python train.py --hidden_size=640 --num_key_value_heads=10 --head_dim=64 --positions="rope" --bias="all" --init_std_up=0.0185 --init_std_down=0.00755 --optimizer="cautious_adamw" --lr_mult_o=0.908 --batch_tokens=131072 --max_steps=5305
Each number is 128 + 24 x the weight over its row's rms, rounded and kept within 0 to 255. Layers, rows and columns count from 0. The size above them is the row's rms in percent of the matrix's.

# layer 9 MLP up, 3840x640, rms 0.0161, rows 768-789, columns 160-319
size [104  99 102 105  97  98 108  96 107 103 101 101 102 101 102 106  95 100 100  97  92  94]
[[149 161 133 176  95 142  98 101 157 130 128 121 121 109 169 131 146 131  98 136 149 129 148 149 119 160  77 143 108 121 121  92 121 108 119 127 135 116 120 123 117 103 120 156 130 147 135 142 132 158 148 212 119 108 141  97 129 118  94 127 131 135 121 144 161 118 101 157 166 108 163 121 161 138 161  74 139 119  68 116 142 184 141 173 176 178 144  80 143  95 109 107 115 105 131 163  91 103 108  92 173 124 156 152 111 129 135  93 181 147 193 116 119 143 125  92 111 137 103 133  93 147 126 105 159 155 145 149 154 144 167 149 105 133 142 128 134 152  92 122 121 140 164 117 148 163 127 144 152 134 132 108  97 120 145 110 119  94 128 149]
 [186 123 133 113 136 105 150 117 176 152 119 124 123  70 100 109 124 134 130  86 133 128 121 113 153 119 111 119 135  72 147 140 102 141 111 130 179 103 110 164 182 138 114 144 149 147 112 123 116 131 117 109 129 103 127 142 128 168 177 106 134 116 133 129 127 137 136 113 142 184 150 135 158 142 160 118 155 107  97 141 168 105 127 135 124 117 138 139 127 150 124 146 158 173 103 126 153 119 132 120 132  99 140 157 158 130 106 142 141 158 124  88 125 108  95 122 123 121 128 124 147 109 144 101  42 146 103  91 128  97 139  91 151 140 127 103 128 114 142 167 107 101 153  89 134 125 139 118 189 122 122 114 129 134 144 140  77 152 100 124]
 [144  77 148 152  76 102 123 113 112 124 131 120 128 120 142 170 132 135  98 150 188 158 156 117 142 163 158 115 119 104 145 149 109 109  93 105 172 106 144 128 118 150 115 125 149 134 133 130  94 163 145 120 117 164  95 107 116  95 150 130 137 164 150 187 121  90 115 132  87 122 139 109 129 156 122 117 114  97 146 104 136 102 151 141 114 137 126 146 112 137 135 106 150  95 131 145 125  84 172 141 122 129 102 142 143 140 115 130 155 113 132  96 113 102 133 133 146 135 146 141 159  76 112 118 106 133 137 136 128 123  99 124 112 108 147 142 119 135 120 180 111 128 153 157 128 111 162 126 114 137 127 145 108 175  90 107 115 121 149 101]
 [155 143 143 187 133 108 173 147 116 148 115 187  99  90 117 130 138  82 132 163 117 106 132  89 144 137 141 123 100 136 103  86 151 120 142 113 142  86 168 140 112 190 143  85 162 138 108 140 144 121 110  66 135 150 127  81 128  84 119 135 119 158 184 145 180 125 104  92 127  97 167 141 108 135 119 115  99  74 128 123  88 100 130 126 113 155 139 150 108 154 134 138 150 128 137 120 155 121 133 135  92 103 148 190 157 148 115 102 161 116 151 117 137 119 121  89 148 121 162 124 147  96 121 118 113 130  85 137 123 135 120 126 134 133 141 133 138 185 147  98 127 155  74 166 149 148 131 108 135 154 109 155 132 123 131 129 115 135 123 114]
 [131 137 164 147 121 112 128 102 103  99 132 118 128 115 116  88 116 118 127 163 100 130 132 136 116 107 133 135 107 120  90 136  84 103  78 124  97 125 133 136 125 113 158 142 137 123 125  78  94 118 114 102 113 158 158 127 126 149 105 130 119 143 120 151 138 138 141 141 149 156 108 134 118 104 133 111 149  97 123 139 143 127 119 154 135 135 126 162 162 133 155 146 162 115 176 146 127  90 118 164 110 144 121 177 141 158 101 163 175 106 122 185 127 155 120 106 138 159 141 139 142 126 113 115 148 133 125 112 110 135 105 120 161 104 142 122 134  97 130 105 115  95 130 114  95 142 140 118 116 121 111 161 140 135 144 105 142 129 100  98]
 [159 108 110 172 133 128 148  99 128 137 143  99 126 119 163 123 168 172 161  85 149 125 165 158 119 135 116 124 146  87  98 122 142 122 208 172 146 161 138 127 135 136 135 101  73  93  99 168 150 123 115 131 115 162 155 118 136 111 140 140 114 115 162 111 110 132 106 141 111 142 133 170 116 136 120 125 115 106  88 122 165 184 132  97 156 114 135 123  84 159  97 104 122 112 169 104 143  92 107 132 109 141 139 129 128 113 121 138 114 114 125 162 150  90 116 139  57 127 150  87 144 136  91 119 126 138 133 116 131  98 141 108 120 138 122 155 101 140 125 132 119 160 101 140 117 165 146 136 149  99 120 164 104  97 139 121 118 148 124 173]
 [ 94  96  93 131 162 106 144 153 140 157 161 123 112 112  92 126 102 118 166 103 108 111 100  89 122 133 142 116 128 182 125 140  80 131  96 132 148 157 169  79 132  84 136  92 116 119 128 105 135 112 177  81 155 130 141 109  91 118 117 114 100  93 125 119 161 109 113 145 175  97 162 114 145 106 163 144  94 117  98 161 111 134 130  97 126 114 133  71 113 154 137 123 143  93 105 134 143 137 121 125 149 152 134 134  98 121 100 124 116 140 129 172 135 162 134 120 136 110 169 153 111 105 129 132 125  67 116 120 126 145 107 107 150  74 118 154 143 171 133 128 154 159 132 114 120 155 134  63 114 135 136  61 124 120 150  71 145 116 137 118]
 [130 163 145 128 116  98 116 152 104 106 169 141 111 130  93 146 135 109 104  94  93 122 124 142 166 101 112 105  95  98  82 123 156 100 171 142  97 140 110 152 147 166 114 164 138 123 109 153  88 126 109 168 118  89 158 138 166 121 140 114 101  88 151 166 103 125 121 132 128  84 136  89 152 147 114  99 136 143 124 147 156 119 136 101 127 122 122 123 149 116 148 132 140 134 134 126 121 152 117 104 160 153 141  90 139 149 171 103  78 156 139 125 116 116 133 134 173 132 118  79 167 110 146 118 106  95  66 186 146 143  92 120 145 158  99 125 167 155  94 118 149 124 168 106 125  98 168 104 126 140  93 138 157 139 129  69 121 141  85 165]
 [151 150 143 117 140 147 130 158 141 163 110  93  97 138 130  95 152 126 166 153 165 106 128 143 147 100 106 129 179 114 161 130 112 110 119 129  93  73 142 183 142 111 113 132 161 179 132 134  96 173  91 120 168 102 113 193 122 107 130 124 112  81 120 129 108  68 132 128  99 138 137 128 111 112 110 125  84 146 143 156 122 163  84 114  97 106 116 145 141 145 129 128 108 154 111 180 106 107  74 139 124 143 148  93 130 162 121 149  87 122 121 105  85 114 129  86  95 118 110 141 101 117  54 137  96 132 107  97 157 134 110 122 116 105 125 128 104 152 135 103 107 124 111 134 109 126 142 169  85  87 105 125 109 125 124 110 107 109 143 137]
 [139 133 119 176  70 104 121 131 149 113 118 115  98 151 108 131  97  97 128 157 113 117 100 151 144 137 172 134  98 183 149 177 205 106  95 134 155  89 123 190 132 131 113 194 110 139 146 156 148 136 160  98 121 144 124 116 129 127 155 136 113 127 126 173 133 136  80 155 110 122  94 143 117 141 128 123 148 112 124 137 115 102 132 154 172 138 124 145 143 147 102 130 129 175 143  85 105 111 142 137 111 122 109 164 119 188 132 135 131 165 135 133 148  91 148 142 183 105 111 152 103 142 162 139 118 136 125 133 116 109 129 151 137 125 134 111 114 155 147 143 131 159 121 127 168 107 147 109 150 117 144  97 108 142 140 118 128 145 105 142]
 [144 112 168 141 104 140 126 141 126 133 140 133  97 112  98 121  85 146 159 126 100 145  53 144 121 131 107 108 149 132 123 138 132 144  99 131 129 117  95 126 114 132  95 139 122  74 154 130 102 194 137 118 127 128 151 143 137  95 147 126 167 128 110 120 138 133 153 106 105 176 155 125 128 105 156 152 131 131 145  90  94 107 108 116 120 143 110 152 164 112 179 141 129 110  94 116 169 115 158 172 115 135 124 118 146 132 104 151 161 135 159 104 129 133 146 125 156  96 155 123 133 124  71 184 137 118 162 104 157 156 126 123 151 147 122 144 136 119 130 173 153  97 102 130 121  82 154 153 167 120 146 116 192 159 128 127 164 190 162  79]
 [131 138 136 152  70 129 139 113 133 153 108 116 104 110 141 120 158 147 103 144 129 141 154 131 123 152 126 118 109 129 104 112 108 176 115 129 154 138  85 141 149 122 154 164 175  99 136 116 135 178 138 144 134 102 118  97 141 122  91 125 123 103  94 150 140 139 163 191 173 148 169 185 154 149 123 147  79 169 146  85 143 118 177 142  73 128 117 143 183  92  72  96 125 178  88 133 109 160 129 103 110 146 110 101 112 196 157 106 110 105 149 146  93 149 152 131 135 156 157 163 147 151  50 115 151 150 119  85 148 132 104 131 136 155 114 120 130 166 107 152 156  95 179 179  89 117  88 119 117 117 145 138 114 103 122 105 153 100 152 126]
 [166 180 180 142  83 130 133 148 154 110 142 135 180 129 145 110 167 121 127 130 153 143 164 174 126 133 146 142  93 145  47 144 130 158 146 110  95 184  98 128 107 119 115 163 156 155 100 153 146 120 169  86 130  82 103 100 120 101 157 130  88 121  88 138 144 138 165 150 141 141 108 161 146 143 131 113 112 144 146 105 106 170  78 122 137 142 126 126 131 127 144 118 107 138 165 135 141 148  93 138 113 145 109  77 147 111 127 104 156 125 115 126 139 181 152 128 125  82 123 131 157 122 163 152 125 156 114  98 133 169  90 111 132 103 126 109 112 129 113 157 159 142 126 115 122 152  87  98 128  75 179 125 179  91 145 138 133 106 172 112]
 [124 141 119 105 140 133 121 151 142 110  96 166 165 128 119 133 122 150 140 112  92 133 118 156 128 172 161 134 121 145 118 118 123 102 164 113 170 138 168 116  82 173 168 135 135 107 150 108  97 136 134  66 134 163 188  87 161  84  93 159 158 100 160 102 113 154 140 113 120 139 110 115 108 153 136 101 139 129 149 135  95 143  98 100 113 155 127 170 158 165 130 107 158 128 144 128 128 149 149 119 147  68 160 121 143 111 134 138  94 113 126 139  97 157  89 118 141 100 102 166 143  77 186 164 147 123 122 101 127 102 153 153 162 144 124 157 112 140 138  81 179 139 126 118  81 158  92 126  96 105 125 139 154 111 149 132 138 177 125 131]
 [ 80 120 131 118 165 175 113 137 183 116 140 145 104 112 125 177 116 114 143 105 138 116 132 134  86 134  74  99 164 146 150  72  99 165 156 141 102 107 156  79 102 125 102 143 121 199 124  96 116 145 128 155 148  93 164 105 152 129 131 143 136 138 110 117 155 115 142 145 117 132  99 186 174 106 161 119  88 118 161 113 115 179  92  88 162 112 137 174 122 128  95 108  98 152 106 143 148 146 129  86 176 111  96 137 114 130 126 164 141 102 162 122  88 167 111 124 120 104  95 151 153 110 120 152 140  90 165  88 121 115 144 144 145 102 129 130 116  98 116 151 126 145  91 128 133 139 141  81 100 113 103 145 111 115 132 138 131 136 130 136]
 [143 105 116 152  63 128 121 130 139  97 137 110 142 148 129 134 155 139 147 141 112 125 150  92  96 167 184 128 141 171  93 136 132 131 125 102 107 118 127 141 156 115 113 101 147 150 132 147 147 118 102  85 119 138  88 177 144  87 141 113 117 153 153 150 114 110 133 100 127 106 158  89 107 111 132 148 115 128 147 134 119 137 117 118 112 102 124 108  87 132 120  90 113 177 108 185 110 118 101 138 144 108  56 102 113  91 125 140 163 137 104 133 120 153 104  98 101 157 140 121  81 129 120 141 121 148 155 151 118 135 101 119 120 122 114 102 146 133 126 111 118 128 109 125 115 122  97 148 117 139 148  79 161 185 119 111 115 114 152 109]
 [165 120 108 128 182 128 159 125  97 109  96 131 149 152 137 113 136 116 107 140 136 131 100 108 156 102 144 143 105 145 100 146 148 129 157 126 163 172 116 161 111 155 142 153 161 119  91 160 138 134 135 140 149 106 150 109 130 118 119 117 129 111 104 107 104 133 160 144 173 103 117 117 121 115 135 142 141 118 125  92 126 115 103 111 152 130 132 149 148 166 182 125 154 133 185 114  90 137 100 110 165 142 136 125 113 147 134 105 145 135 150 118  76  99  96 103 169 128 101 133 108 153 128 103 140 132  50 137 105 117 187  91  97 136 114 102 147 134 102 115 130 115 141 132 149 148 104 137 160 195  93 119  73 108 156 125 147 149 116  87]
 [145 171 130 150 125 160 106 120 130 110 111 129 129  97 123 119 117  80 153 135 126  90 126 136  94  95 118 103 184 133 158 127 134 139 112 106 107 109 132 115  90 123  84 113  97 138 123 133 161 102 116 109 131 146 125 127 118 138  92 128 125 128 141  94 146 143 131 134  88 173 133 193 127 155 105 120  99  95 133 135 152 128 162  97 119  95 139 108 138  64 156 154  93  97 104 130 138 148 117 109 161 105  98 124 160 175  60 154 149 114 156 158 149 128 143 149 111 132 142  88 105 100 136 108 111 113 134 121 133  99 115 128  92 144 120  89  51 159 127 117 109 131 168 146 122 103 180 161  98 109 127 120 104 127 207 132 151 161 139 147]
 [104 105 152 124 143 176 159 117 138 161 162 116  88 137  93 101 136 111 122 140 114  92 125 133 119 155 138 152 121  95 126 134 137  97 104  75 117 128 125 172 114 135 125 165 122 115 143 109 142 133  60 116 133 121 103 122  65 116 141 135 106 134 133 111 143 143 106 148 139 105 106 183 150 174 113 132 139  96 160 118 114 138 118 133 130 126 121 144 112 145 164 127 132 115 177 151 180 151 105 146 115 109 147  97 192  89 145 107 119 111 155  79 147 149 143 116 136 102 152 102 148 105  92 127 131 100 102 113 146 140 108 141 129 153 173 134 133 157 120 165 133 116 156 129 124 144 132 149 139 104  98 121 118 125 134 171 145 109  77 105]
 [149 136 153 128 105 132 123 108 150 150 130 133  82 146 156 117 121  94 134 186 118 141  90 118 168 158 169  93 128 126 134  98 107 112 124 171 117 101 111 152 153  94 139 132 121 122 150 118  88 117 142 141 142 111 139 111 166 113 128 106 116  93 121 143 164 127 139 174  97 166  99 154  89 163 149 125 164 114 123 124 150 159 119 109  87 123 110 155 170 170 149  87 156 117 145 138  66 143  81 132 154 107 113 129 145 201  96 120  92 137 136 154 135 144 156 131 125 136 129  98 118 129 133 119  97 117 145 118 156 102 101 111 129  88 148 125  92 125  81 104 106 139 144 124 152  82 145 154 135 172  89 128 173 167  99 169  79 135 153 131]
 [154 146 153 160 109 118 130 128 171 121 119 162 126 111 116 156 112 115 137 131 144 102 146 129  89 124 123 101 116 121 112 143 153 151 116 119 160 133 174 174 130 104 123 136 112 104 105 110 132  76  90 138  88 110 111 109  88 102 122 124 100 135 133 102 162 115 115 130 108 142 155 146 130 147 117 128 123 116 119 107 113 160 191 142  69  70 119 100  93 149  96 120 112  85 121 129 123 128 113 117 153 171 113 182 146 142 182 142 132 133 128 133 124  88 169 153 114 103 122 193 159 105 107  85 119 111 115 121 115 123 115 166 109 140 116  99 121 157 127  94 136 163 181 135 140  97 128  99 115 139 149 102 141 125 157 118 159 121 135 176]
 [117  69 125 162 153 156 136 118 100  98 164 110 131  93 131 103 181 134 145 127 143 112  99 100 150 134 129 124 150 101 144 143 132 126 107 133 116 131  69 132 177  96 120 129  63 156 106 145 141 103 132 139 139  96 120 100 103 128 133 109 124 149  99 159 119 147 141 140 156 124 124 145 150 132 142 162 116 137  77 111  83 128 120 161 136 135 117  99 130 146 115  98 138 135 129 144 120 143  84  96 128 120 124 102 131  93 115 162 101 112 130 114 119 140 160 145 122  90 163 150 149 145 142 130 187 128  89 116 152  52 156 119  99 136 116 136 114 125 120 176 147 180 102 123  88 106 132 109 174 124 119 131 141 139 115 110 162  76 149 136]]
# layer 9 MLP down (transposed), 3840x640, rms 0.0079, rows 768-788, columns 160-319
size [108  97  97  98  98  97 101  98  97 101 101 106 107 103 100 105  97 103 100 101 102]
[[143 138  85 113 136 127  92 123 153 113 138 133 152 108 146 155 107 164  91 133 123  79 147 148 115 144 132 144 146 135  92 162 125 112 110  97 101 142 144 142 125  61 136 149 145  92 107 157 143  98  92 140 161 112 117 115 131 156 104 159 154  96 135 140 120 184 134  90 104 150 102 114 143 116  96 113 119 112 111 108 181  99 134 133 134 150 105 136 102 145  99 131 112 126 160 146 147 124 103 118 131 101 146 118 142 125  90 107 176 146 121 124  83  94 144 110 143 144 133 141 137 150 122 125 111  98 119 122 178 113  96 130 137 174 131 129 142 158 130 120 128 167 175  89 146 111 105 171 105 132  93  75 174 144 120 138  89 140  74  86]
 [123 163 108  98 148 107  98 144 144 109 130  83 155 121 159 175 112 140  92 144 111 137 156 164 132 118 110  99 146 152 115 153 132 103  88 147 135 144  90 125 109 131 130 124 178 125 116 138 121 105 183 138 124 111 145 112 113 121 125 137 118  83 144 131 109  92 104 130 175 118 172 105 173 140 149 132 120 109 102 137 141 127 164 132 131 153 126 115 147 112 133 134  77 142 125 141 103 100 103  90 144 157  81 147  91 132 179 135 127 146  97 146 146 164 154 121 153  97 142 141 128 134 182 117  95 142 130 117 126 109 166 148  81 102 117 159 137 113 106  81 187 142 143 105 113 122 116 121 143 110 118 120 106 113 153 110 139  98  93 155]
 [124 132 131 105 147  92 130 173  92 107 101 120 135 156 122 124 140 109 109 124 164 107 118  88 125 153 124 146  99 105 115 164 165  94 148 152 151  77 128 129 150 118 146 131 116 113 134 148 197 159 142 116 120 147 187 151 117 126 125 140 121  65 121 139 130 146 113  76 122 162 116 105 122  78  86  81 172 133 142 156 131 133 125 115  93 147 136 185 121  84 108 141 125 135 150 147 120 120 141 190  97 137 146 130 154 120 139 132 121 163 123 129 129  88 157 144 138 159 140 113 143  69 178 131 144 112 142 125 130 104 162 105 140 123 154 118 175 139 145 147 140 100 122 103 132 112 147  95 166 121 147 126 135 115 143 149 124 108 116 174]
 [110 155  77 121 127 107 141 145 106  85 159 131 127 157 123 152 126 141  90 132 121 138 120 129 108 114 144 119 170  62 168 142 148 125 147 112  86 149 112 125 136 147 124 165 148 133 152 116 110  98  96 148 121 131 114 170 163 104 149 103 161 111 154 134 145 168 143 107 122 127  88 100 157 116 136 139 121 184 117 163 106 124 157 181 146 133 104 122 131  87  85 118 143 145 124 110 132 175 146 126 117 112 141 117  86 138 115 115 132 152 171 121 121 133 122 157 137 128 119 119 119 175  87 122 166 112 170 134 170 154 121 128 148 127 141 135 132  89 158 114  84 132 152 146 128  91 128 132 147 142 107 131 137 153 107 131 109 156 121 146]
 [150 124 135 133 154 140 124 151 100 145 119 130 104 131 102 127 111 119 130 151 115 163  87 128 176 130 156  87 150 160 117  90 152 126 123  86 109  73 129 131 162 114  92 159 142 135 183 189 135 166 142 118 123 133 115 109 141 102 141  96 116 115 156 119 131 144 154  99 106 158 149 157  87 119  97 151 135 110 134 149 106 101 147 113 123 118  91  85 178 151 131 117 166  87 116 143 128  99 110 170  98 169 148 159 107 129 145 124  94 121  87 108 110 106  79 140 140 148 106 136 126 144 137 135  94 116 146  89  73 135 137 147 123 108 145 129  89  85 122  84 121 128  79 169 128  81 133  94 108 140 120 136 161 130 114 112 145 118 149 135]
 [130  90 128 150 102  99  82 118 145 147 114 137  91 132 152 139 115  99 117 137 129 145 135 151 109 124 118  90 132 109  94  95 104 158 112 149 103 116 146 115 171 148 140 142 143 147 155 140 119 115 145 145 129 129 139 149 100 122 101 150 146 112 113 110 112 144 127 188 116 115 123 148 115 176 128 106 130 139 149 178 138 121 116 117 128  86  89 139 115 177 149 132 153 134 143 130 127 138 105 143 187 144 119 130 132 153 129 132 101 137 167 107 102 103 143 128 125 104 129  99 152 147 125 140  80 131 146  86 119 140 136  96 144  97 139 155 151 148 176 111 109 133 146 107 166 108 144 126 133 105 142 119 136 146 131 190 113 158 133 121]
 [146 172 161 131 150 133 114 149 122 103 140 126 166 116 124 114 125 200 154 129 141 100 128  87 147 151 145  98 164 114 108 126  99 144 118 145 164 107 131 145 103 102 117 139 144 119 102 133  94 126 142 148 133  94 136  90 130 138 103 124 155 163 149 164 141 122 114 152 108 120  88  98 146  98 136 113 127 142 148 148 130 162  95 104 171 106 160 123  97 134 148 106  91 156 147 166 117 169 124  98 132  91 129  86 108 184 127 131 131 111 144 125 162 107 116 117 124 162 159 144 104 168 157  69 161 123  90 122 153 118 151 116 147 140 122 143 147 156  96 143 146 127 119 120  98 185 124 154 148 161 114  78 140 127 141 145  99 105 141 116]
 [122 111 119  75 116 127 102 151  69 143 166 121 143 144 111 143 161 132 132 130 119 159 115 103  87  87 115 147 146  96 148 156 117  94 143 127 119 110 153 120 138 142 149  89 151 158 151 182 137  94 111 128 135 109 123 142 183 142 162 139 105 128 140 134 120  95 107 136 129  94 110 147 146 143 122 146 132 125 108 156 121 127  82 156  93 105 118 128 138 166  97  92 158 109 145 150 121 145 148 127 170 133  94 101 122  56 117 153  87 172 132 135 132 122 177 103 102 115 114 119 136 144 147 147 149 144 145 123 135 113 106 205  98 158 141 158 126 145 122 124 119 103 110 120 128 160 130 162 111 129 117 153 166 112 167 145 121 133 147 133]
 [128 127 110 132 163 133 137  81 136 105 113 142 122 104  80 132 115  95 132 142 173 140 141 112 147 110 138 116 136 110 147 125 121 112 147 197 135 109 150 109 163 113  87 114 137 122 164 144 116 125 132  87 109 149 124 112 115 124 144 139 127 152 166 121  95 134 113 138 126 119 131 188 113 150 121 127 159 156 134 128 146 124 118  96 120 122 122 116 142 132 101 107 141 154  91 137 115 111 110 114 154 179 114 129 158 102  91 161 134 146  96 113 107  99 148 139  90 132 126 132 120 128 128 100 145 122 138 163  97 142 181 108 151 192 140 156 149 135 146 113 153 139 100 102  78 139  78 164 105 102 117 129 161 146 166 155 145 130 120 132]
 [115 125 104 152 126 164 165 119 175 155 165 135 117 143 136 128  93 126 143 161 131  99  76 125 128 148 156 119 139 129 113 162 148 105 130 115 105 117 147 130 137 105  93 136 122 118 128 162 128 119 105 142 115 126 140  78 149 120 159 104 144  87 157 110 101 160 138 145 122  95 123 124 133 135 138  95 130 124 119  96  96 133 143 157 114 173 117 145 121 109 151 143 132 147 129 146 132 122  85 165 127  75 129 134 140 164 102 110 159 172 162 115 127  71 111 173 145 163 158  98 124 142 122 144 109 152  90 163 127 109 125 118 123  85 118 135 107 120 149 144 143 153 126 140 146 120 156 147 127 130 109 113 116 181 108 109 154 127 115 115]
 [104 133 134 126 153 137 127 111 132 187 158 128 142 119 166 106 178 108 132 135 165 107 127 121  74 116 112 101 132 144 117 137 124 151 128 155 192 135 181 100 143 118 110 127 158 148 128 148 135 128 121  84 156  82 100 100 138 154 110 120 155 144 110 133 116 135 136 129 151 141 204 135 154 116 127 119 154 179 112 113 145 170 116 117 125  93 136 141 114 123 125 192 158 144  80 113 145 146 110 108 147  85 123 115 150  83 112 127 166 108 140 149  84 115 131 121 126 164 132 109 127 116 159 134 125 197 104 117 102 136 131 105 159 122  99 108 142 105  74 111 154 110 122 137 134 134 105 126 118 104 162 114 155  78  88 138 145 143  93 116]
 [ 85 130 126 128 150  85  82 163 150  87 143 158 129 155 131 158 136 118 133 203 140 113 106  80 198  98 153 161 142 143 126 124  85 138 142 132 127 159 148 139 115  95  94 174 142 134 117 128 143 102 132 123 105  57 143 127 112 146 125 123  93 123 106 164 142 144 116 139 131  90 168 134  96  95 105 158 118  88  76 131 132 100 101 176 139 158 127 116 121 140 133  94 113 117 132 111 110 119 125 147 144  84 137 122 110 141 135 122 158 139 185 106 123 139  86 119 156 163 158 127 130 101 143 161 129 170 140 116 114 111 112  86  90 101 162  96 168 146 107 133 113 129 109  99 116 142 127 147 107 127 140 182 147 119 110 147 146  72 179 131]
 [121 117 149 172 128 124 109 104 127 127 122 140 139 128 143 120 132 120 151 143 144 165 101 111  94 138 149 117 154 156 149 106 102 124  99 117  91  75 139 171 173 159 194 129  94 130 132  91 118 117 163 142 146  60 137 131 133 116 170 150  85 132 109 122  99 131  97 151 123  73 149 137 123 117  57 106 142 121 101 147 119 151 157 163  89 102 155 127 150 163 131  91 145 114 139 136  74 134 105  74 139 118 125 110 145 158 121 114  40  90 105 113 111 118 117 117 111  93 135 130 161 117 137 116 153 154 115 112 128  73 135 145 108 156 117 159 129  85 114 156  93  93 110 160 158 104 143 138 139 122 131 164 137  89 124 160  90 128 136  98]
 [139 104 154 129 100  82 143 156 188 156 118 126 105 116  95  70  79 115 130 103 105 107 162 151 132 140 143 124 135 119 107 114 126 194  62 105 143 104 122 104 130  95 132 110 124 111 107 138 127 113 114 108 115 100 155 133  88 127 171 148 145  94 107 107 129  78 132 128 111 171  85 141 129 116 173 119 126 138 164 124 135  96 146 150 119 150 105  93 126 159 133 130 191 131 166 166 128 114 149 141 148 120 132 102 106 116 172 115 176 134 119 122 140 105 123 167  70 120 127 121 124 123 104 131 130 162 109 150 141 132 109 106 123 125  76  85 123 158 167 113 179 103 179 151 160 124 109 140 140  98 150 118  84 107 110 154 139 120 141 113]
 [104 135 136 175 149 123 127 121 150 136  71 130 139 126 130 133 122 141 161 121 131 137 129 158 128 125 128 159 133 135  97  83 121 170 149 101 152 146 114 123 125 178 153 112 155 106 133 148 132 104 120 106 115 140 123 112 117 134 117  97  83 144 105 174 115 127 147 143 145 146 107 102 107 134  95 129 135 135 135 127 162 107 107 156  86 110 137 104  94 144 100 117 152 108 111 108 150 114 149 120 117 120 141 154 144 143 136 117 173 158 150 144 124  93 117 121 119  97 123 149 128 155 142 134 106 116  93 133 147 143 115 145 111 124 117 144 104 125  89 176 130 143 132 137 148 115 142 142 133 163 117 138 146 138 130 118 123 139 132 153]
 [156 141 141 112 157  95 125 131 137 115 127 142 164 173 142 108 123 201 105  96 105 133 150 117 129 134 105 145 142 105 122 100 138  95 110  78 146 116 175 153 136 101 107 113 157 127 163 176 132  87 147 140 161 124 111 132  92 195 118 112  96 112 117 125 119 145  84 153 135 101 124 117 140 121 104 145 118  89  96 117 106 136 103 137 130 130 103 130  96 146 161 168 124 166 191  94 102 116 113  97 135 129 106 133 127 135  95 142 116 130 125 115 106 131 165 181 168 128 120 126 147 181 112 158 113 155 126 102 140 112 159 203 161 122 106 146 131 135 104 117 170 150 108 134 125 142  98 142 104 125 119 148  85 127 143 151 110 171 131 124]
 [112 149 153 144 149 116 108 125  96  90 114 128 128 124 103 121  82 161 136 154 139 126 147 117 134 156 102  85 148 150 107  87  83 149 133 111 151 102 168 141 105 119 100 114 105 113 123 111 124 144 128 106 126 140 152 125 142 156 164 125  95 117 144 128 152 125 133 175 112 145 139 181 141 182  96  78 129 119  87 119 102 137 151 127 137  78 102 118  95 152 107 133 162  92 151 130 101 120 110 106 146 174  88 144 122 114 103 151 101 131 145 116 132 113 131  99 122 107  99 144 127 130 169 102 107  84 161 117  91 109 115 134 131 112 109 133 119 148 148 120  73 187 138  92 140 142 178 127 138 171 108 119  97 138 126 137 102 135 180 118]
 [160 134  87 133 126 117 105 109 160 112 119 114 163 166 127 165 152 141 109 160 153 127 114  95 206 112 119 117 141 147 104  65 109 126 145 125 140 117 137 131 123 150 111 148 106 120 162 138 129 106 117  71 136 163 121 121 120 144 168 150 105 102 108 128 143 113 145 124 115 180 116 144  90 119 165  92 111 125 137 136 160 155 117 102 101 128 115 108 153 114 128 153 138 158 115 117 107 103 146 124 149  94 142 153 116 131 147 125 177  96 174 120 160 174 133 140 113 114 112 166 119 123 112 149 166 124 104 125 196  72  86 128 151  88 129 115 126 127 148  86 123 106 162  99 173 127 152 145 140 109 132 113 141 143 114 113 136 120 160 111]
 [129 130 154 158 126 149 111 106 187 151  88  98 141 124 155 131  66 123 122 159 127 159 140  96 109 118 113 117 126  93 118 153 153 148 172 100 118 122 134 124 142 133 103 112 153 155  95  80 166 101 156 106 110 116 116 142 127 100 100 141 132 108 126 104 169 153 144 141 160  86 155  62 127 137 156  80 139 132 146  98 134  82 181  93 140 107 155 134 164 100 116 117 176 143 132 117 139 157 163 122 145 111  99 112 108 151 158 146 135 137  99 136 117 149  85 131 154 129 139  92 138 183 160 149 146 103  91 127  83 118 110 136  83 155 129  96 154 156 125 118 167 137  88  98 124  89 114 144 107 117 137 154 133 117 140 137 153 139 149 138]
 [ 99  96  96 133 169 147 106 113 130 135  93 148 105 124 120 173 120 111 106  97 144  71 130 135 133 139 111 127 115 116  99 147 124 129 176 139 138 132  70 122 143 114  92 146 141  99 136 123 147 100 136 120 106 171  99 126 120 120 129 136 205 111 158 162 123 108 104 136 167 141 141  99 133 104 123 109  74 134 139 145 123 135  93 128 171 135 150 105 127 125 126 147 157 133 123 126 173 128 106 100  84 103 126 140 112  98 121 134 157 110 118 130 132  78 113 139 178 151 162 141 147 160 118 144 141 142 174 154 155 157 141  81 129 113 147 129 133 126 171 156 161  98 143 136 108 122 132 120 125 100  74 126  99 107 118 142 163 110 146 139]
 [153 154 114 111 122 113  94 133 106 148 151 147 104 118 118 124 131  94 115 120 111 143 104  94  99 131 119 124 166  99 146  83 142 166 148 159 107 132 151 124 138 137 178 149 124 156 105 133 116 103 157 129 164 131 131 140 118 138 116 128  89 150 120 142  74 114 135 180 119 115 104 185 158 140 134 155 160 115 121 109 164 123 156 131 127 154 141 119 122  73 156 137 138 143 134 120 127 140 112 138 141 162 144  88 173 125 132 160  96 151 125  92 165 130 172 159 114 118 133  94 163 153 171 157 163 111  93 121 102 129 124 143 153 139 130 133 172 149 121  87 170  99 119  93 129 148 146 144 153 123 170 138  72  94 140 176 114 137 129 131]]